python train.py --vocab_size=2048 --rope_fraction=0.75 --tie_embeddings=false --init_std_down=0.00251 --batch_tokens=[8192, 16384, 32768]
Each number is 128 + 24 x the weight over its row's rms, rounded and kept within 0 to 255. Layers, rows and columns count from 0. Numbers have three digits each. The size before them is the row's rms in percent of the matrix's.

# down: layer 5 MLP down (transposed), 896x224, rms 0.0479, rows 345-397, columns 168-223
# up: layer 5 MLP up, 896x224, rms 0.167, rows 346-397, columns 168-223
down345 099:123134075115159139129132123122153133099163131175086111120120119127153128153112118116125148134127094116131097132121089144194104113120129148134141107094111106103163170106
up346 099:158118104133123081158140157109133090127159082151142109151123110091139131074097146132127097103123166111124096096142123136111136101101157148110130086142126139126126148151
down346 098:084163098151113154095114132159113135162123157138114152096146106139127108157121150124126133172087116121139139120152123141130114163136126112161132123129146113117103127127
up347 100:085101150094119148116112167104158155157139118173141110175109133140140088106126144094106172093116140138142136120129091127107148138116140126141119129109154124138157125107
down347 101:119146079113144099161109086135137086157123134083129130109147172153113139134100110133135099136126114103103113130170127156148110149155136119121139148160130142116114112145
up348 095:084150142166150078119115117084100160118174148164127153083119150165141146097119161155137160119163106131143092155141114116118125149166143117120137103174127165140096097156
down348 098:143120129114118164135098150148187074113105106119147134120165124074146160205122112117131118183114141144124154106145155130135104118081124125128116206093103087115160142089
up349 093:139150133146096129121116117130118119145112153163117143122099089101126136150123124110128148135128127126198134125109127121120096140078063123103116111126141169126147116130
down349 100:124173127111154110149190161120129120119107057092168146133162169174137125149091141123132123133118133154092128100153137127130137082136193121141129148153104138125132111108
up350 104:129133138119112133090133106117146148155110108148144094119147143174119157123193152127135170103155114095112105124122127135114127148198088110135148098151119113114127134108
down350 095:105113149109108108120093157083127141128151128130133151128147085123137082083077124117144109103151125131158111149128126116155150088120108159136097163155125113118113140146
up351 102:089162121099102162128141154173136146098121127175119103115115151166116109123158140106128096094117174161145109143115106081128179093160118099104127155137166103145113104135
down351 100:163094123169106111109122135140114163154168117116146174136135149140151112125095086134122140149145134090111138141097118136077127162135130148128105099126094167101144117107
up352 090:097102141139095157145121137098178138124127117161127145087132163132156090106091140133132163135100133148190110109123162097101130151143075108114153137164126129133097146143
down352 098:172153123107136127151130131134077154129137077135178190166104152134121146147093134186133106123109124118140114154099125121165127113147184119130097149136168102138059125116
up353 106:141119138173109100158134107125175133151146144157117134124147162120149147151101125133129110127129148078106127094148103097113110135112096131110131164129136121067152107116
down353 104:118099130131131112181127129098099150118106144152122109142111112141137081116146119116143153158171170136137108136135147131118113126098121127137121076121126125119162132107
up354 100:134120119118149112145133057124110145111133135127172153112152136105148119103143108110132112125122093161141084096108142106187150138118091109078097122105145100126089116147
down354 099:115120099144154115102123118101122131169142131112098104124107128132148113111152109161142157093121134109115144125126097109091120114097148160138117112094132176144147146117
up355 104:148162156144127140124125134153138121147144128079099102122147141115104108139108161150142131133133116150141138102121097154110132140140133151111124125075110127106156092102
down355 103:110070137121152070116156162134119114102105169153133157121151117104140103133134113132183130168125123106113123141130129131132119162120158137119131124118131132137071125143
up356 103:121132115099103138140105142138123133122156117118141125111131150176112214138108142132106116103141109148147115118162167130150129080162112114137121167116124120130137141139
down356 102:129149106156100169126121142149111093132105128141118134128108095103120075131192137128127116138131131072138133124130128112115159162097132142174126124119146111115098120144
up357 106:141104150133126121112104189124102087110145110173115112102123185160141138123140113147125122148152079079123123129119100153141108120149120137091128162119135136129095103133
down357 098:127091106122172100127117058107127164157088166088140162140117073131156081135110132130153164120114166125162136099127121117118135102128151161152102126131124122167139120121
up358 107:156125123114146121127095126103100128175130186106162143166133093142105140113154149099155116101132151150163142139145114108142104116139121113115115127122156116162166113139
down358 102:125119143139161145106134094107114132112146161090112129155122092139124126134081178138109114129122081121139139101125123119134141116044099137092159104138086139174092139102
up359 099:117078114126134118168165123139104082134136164114130084116115110147118138143139097073155156137105152122108109111111125091105098113161145090148174106126131133114067134138
down359 099:124157120105123174098143151083153137113135116123117160127120126110101188143142161144159113130113128142159121144117132135104147165103110151096120146127141135118135118149
up360 103:100110181148124092142081123151124108110146123128113129096092128129143120119111142143125148092133109111140101078116131168119116097148147129096170139103107154121142130157
down360 108:161126140115138152146132114122134131170141109092113160123180111131128113112141147153142134130110100144135203128104067144106141121107131122121100142136157148146143105136
up361 102:114154174137111114123175157103126156142112152136159129147109096126159135180145140133157123120149112177144110153140118134111128135146152150126108117125101141122174128137
down361 102:168084108128109181135095128160109083109148127088126113137119128139109135131171101125138114116110090100152147145133099129160204146132092109157131124132133136122067122096
up362 105:099114119122130170093134128116107131145121144117109137139163085096139115130134132192138153108145145128093140131130135148111130110088139148133115160099116121119138129163
down362 110:140140120104137118153114133105135136092166113112152150121088141134117128146154144076157125144095133159116124117110099127149119149127147087115129140156135172161146150135
up363 105:160113112143161128141141148136125136163158118131147082156097125177155094076116161120099148122148111147139139130117111145137132144116144091156119149111142182139089148117
down363 103:101139135143118166098129165097151128105109148149116153134137133123095187106160089134160119140119127144073158144142176127112144150128088154131140073114163125120176121115
up364 105:101124107125136117148127134128151109127126138118108073098143108177121146093098164145141139117135158117107149117119130171122107084117119105113136168169124139133153140125
down364 101:157159139152132118085101124173121154119125155140122122190093129120099111166097098110117135129148108100132154128156177140127155153145104149111152101126098125168178147133
up365 103:115069127134180143082153112117147097103149105134088101110116173136134168097130119164124131149099110091141099119120138115111120140151146139169113118125115150097130169151
down365 100:100106128131079128165139129144140134132129133110185128138149139142165097117118144119125100083121132120113120116151120125092128119106111103130153135129165108144106126099
up366 110:141157125114114114165142099121089091100101115112142105136125129162107132138156147085134174129085123148108143127132134122156095102136138109079119145141140129135096131155
down366 110:120148140136137126157130168146137103152125099144114136094136105110173117107098109123131104090151153146164103097113106110097104140110122157147116102143109140099139108141
up367 101:106170167139146101135107090153120137153122109163125115122112137152142126141110146104127132137140134133064089133134138120095101134137132126072153115154132104140161123098
down367 103:154097147099130120130173192110139144146118138145153118069106138101141138136156167149154117151139156073150139136106096164191160153139098135189089160106108122114133092146
up368 095:120146132168115099126114134131162101129137150107118137132102148152092114127191159137118181144117142136095119136149164154134116111167140155128118115126168146116138110145
down368 097:132096084152139135122172106143106148199145132114141129118118098131115090120080143098108083096173160113115140157144117149089106120098096139136115126140140124124165114132
up369 102:161108113103092130091115127103128124178111155126143089150116144138105130119143061155106143168117143119120135114140139145170132142143136142112105109132142140177162138139
down369 095:120156115172178141123148156152149118159164074098116163099148132126175117137132160101131145104132139149119121131135110137098126117136075108155145168123136104081125106091
up370 097:113125105118151147104118075120117115151089156134145152163144107078113101127084152156145150128147154142172105178124088071130150138119116131158134153128170114117140098138
down370 098:147140149193132120137115134115137107129131140147142083133131173139132158139140105115115165115164114133121142108140107122092130132087118123111130106116131149130105117138
up371 102:125150120127158116111110143121128100163127120119131106115126139126076171112075164154140116145117082103113116126123144106117132113148115125096103114154103179075166158167
down371 102:134148125094159115160117139124156176172146102135122113145137124109153077126149066098160116113109133127166109178120114167170188151149120155177139126112152079142091135153
up372 101:160120076132114127135133156150094125129107096139130138123140125105120104146152197093142157133132131143109105121155095154157129132145144127100122107122142097152131127104
down372 093:085125138132123135109111113099166131144133134125107098140104101130109143084084077148095132133156149122125147091085146133099141081115109104157144160147132177131125086121
up373 093:141130138136113154121099106118110161116140156125123114122093148144158132093146107104167111146144151098179121119080141120129136087129153105134085125123146088136150175142
down373 093:120150122142144115137140165156141103183134091113112111129147095100105141162110115144126149119152154131124122139168085132136142147124133155140154127135121099080084108107
up374 095:107109101123071119110123135090082119110095121142073083147160126121106150112127156146105124154144116110130100077154153105135129142106060140134126157098146099099127144127
down374 099:154113145099142143108125154105147157146137143145123127136111115109113119106143133110143086134097103147158164123118135125159128095117157111090124077119139141122127166113
up375 105:141082134155136162140127099099136177103092132117116157149146141123168152103135168115067112095126154156087123154119137107116169154102146112077107138138155159156135147134
down375 107:119099118113111107114160131161128146157135132143114105118159137085082092137084121155173131156125168118141113134114171127101116132105096133137130133137093116094135133115
up376 105:161095169111148154148106107137120134134147132149086101143123183157144157098147098147107146116160134108140104156160169085111103150178096140132126110118151110097117138143
down376 098:121119126169118088114122148111124128144104137078132118132142089108126124155091115132143172118122084108137123114099086141158153109091161161089130127111116102158097099112
up377 103:112118128108164130119141154129123127177153107108115100122153093132116111123159128146128134097135146105081116134138113125096106079126174094138117165135109140132120117111
down377 095:151137094145128146146115111114144100097153141146095133109090142101140137111111122128156174136126112134184132129111145123123164152128112154102146145106138103143148145129
up378 106:101132164123131129128128124116142140126079126113172134150152132106151096101117131152103163150130123061110142161112105142147095121133116163132162140110156146149135137160
down378 106:121136092149152108112091128103126112159168122128055162125127132164137149136114137099125109141085127180169114141148131140110167141159138112126116118151118100096124127136
up379 096:119093123096124148126178128136124140099151130138112128117123098144194120106086140161140105134106170126119136153144134166126162121161134141105137169169132154116142129160
down379 097:112088116129116115113097097140136112110133158129144195115162140124078113176137131121137122134149123106157136133080110119089128157134141113152117120157143102111156085142
up380 102:170103130169134117162076150134156140172142096176188093142115119155143111160121117150149108135138141096133131113126120121169147102141125168142141155111123079154156108112
down380 105:124158171113142139102147124162132101101120206099085142142170156090088129136139117146156157140136153156154090150105138145112201122130129142106141117158135096108121135113
up381 105:124145104144069091100162103132104129123132123114112125141144116117102154159152124111125110120170124098124098130101142086098100124112098161109133116142162118100133156120
down381 105:161102162099140149154096120110159102115134102114115139131130172079128093109148129117151164106110118148130150145140073121125132153140119115141137148136102177135098063113
up382 095:144073189124142150148140116132130107130150097134124129143122120122112153153075111096165134150108111122121112095141094111125081132135075130074073131096149153098102147127
down382 104:136155110149141107153110082117123136156148166105117096130101115114110085111183102134089127103139122102127141160099088112116127118131173114160176143196087138133132109155
up383 098:126172175171123099143154115088123119116146109131134163103107145155118153151122154147109134134117084144099104152151092111077110136118116136078156147129113148126120124121
down383 100:101094133143134152132092153153138143130158147121123106131138147122137099118148084088178145091113172129150179091121151159159122095100130121092067105091134121132134135108
up384 099:140126111126136129143160100130158109082182127131126108080143111139151119096189120139123139116138153106167101131119102081138122169118144114124112140113172127167142159155
down384 102:131174107144138092126102095117090097157116136147133132116164140131135128135111121093142139134124101113169145121130122126144118132115136115106128113156152120171128153109
up385 110:174112098110150157125181111136130178140115105118133140132112146139117149140143115111107111142139118136161137090115112101095086136174134111147096098095116126163084119141
down385 110:111178181161157124081085125125120131153102165129116112124095096170117133092142138069101148147086151108121119141120115165118153114120116123083158147155148103144172135148
up386 105:136124115138151140115144119102132125122108118062111071135164098124131132109063135127126148155113119110098143153126136120106108127112130093151126109120115131112094111127
down386 098:152127130131100124200128155175156170155134151120130136141071140147112119140210114128133110118154144130130116150102101122138144140120153173117129167135112140114126140117
up387 097:085137114137171120151130168126166139148130100139109157147136132104126092146083147138082136105145116156122147126151114111118102118136113134143136123139144092137101117192
down387 104:138139128111112131129155117130093160124098116108088122107115164153163160094113133136142146136120076099172121150129077148109170111125122079126119137088137131099130119112
up388 100:143182089134140132109190138139117125137153147155110149149127107131107109144157154113125118131152159147121094136122116132133122098131085137118129134121163154148115172117
down388 094:081067156117107120137131160136166173115139134093116120117117133070120142124118140097127127149108144126086157113173100133110103187149115142098119148132144143125135109135
up389 098:136126149095141108130140119100136132081101117171145110127144161160179181162142112153112118120137112113138107122106129139117124064137153169143135156120189109132099135181
down389 098:127101124138122123096091106153111111173143147096125114168082101178123124141112099093109150105108133175116143135158131093092139147144149085103117115126097151129128111108
up390 099:143129131117145111126129128097163106125100120102118133129142119103122085149099115157147170145085121133124145088123114131132145173106142100084144122098179154169107128145
down390 096:101133118128133119103099082179132141104140125127109088136142106130148197137166141101119106121130095103116098180156102152112135129113137094154132119139142092082122182099
up391 104:167162105132111153106107145136128089175124139146158122114126085117103114131126150127159141114144156129157107109144114123088099111103145140137165156118106152060094118106
down391 104:128132159117199122130151095132099122138116124144104086162160127105120121141092074111135132133150089154131132094116117119138137097127158140117094119148112102144112118107
up392 101:152140137147107100140135135127154111134095158104113132133097133143124128107146126106143149118137167133141135112097131142095079127103129154156111132113129106101126127107
down392 107:103176095160155135120116112120140084155125097154111160112128114128160123142133113101110102191089088115152123162083113153132188118154100107139117134099129153128093114137
up393 102:104148134125132105120122125118098129066147117144127166124144123125101115136129148143083078135171174124133151142129145096087135099151147111149128178146150105116118120148
down393 106:145149127125145125158126118116099163168101163116167125146128142131142126118132127152140161133127061115146121125116116185124117136130128150122100103137135119139129113088
up394 101:123137095102151142131203146119107149113143131105151155102152150118131092104140120104136100156133187147139126161087151135137163138139130123137141166111138103121136083129
down394 105:087143172130128126145097176175138113151108156140147103134086116093154127115080134107095186114138102083097088110114079114110103121122149119108164108162107126116088124144
up395 109:115112151078110132125117145128113109112144167126081167112169129077158092163107114175125127163138172148100144124142097150153117124113131153179149150151148130087106091128
down395 103:164112090164155140151133119150142147122104170136148098125076108167138169160133149140106138085091094161141112121087110166073169140143158107104107095133152095119145133100
up396 100:131128119102175147131158132164129136091180131117124121150102125087099136194113138131109132108113125112143083116125145127092117129157093107136115177128134134140151158143
down396 102:095047146140141105149114163146108102125162143127170168137153135147166160111115087115115160129151109130137142112128130106158077116093160105153131105121139133132162116121
up397 105:094109113144129143164117133166137119125162130128116121121135081134144147119116139163139161157099138106124138091108160107106155123123077127127088107110112133153116155168
down397 106:093097128152134111128124143117122107144141188103119127125128162141161130137163113084097102104142113144140149150174079114166126129157141139160167151121134128133135102130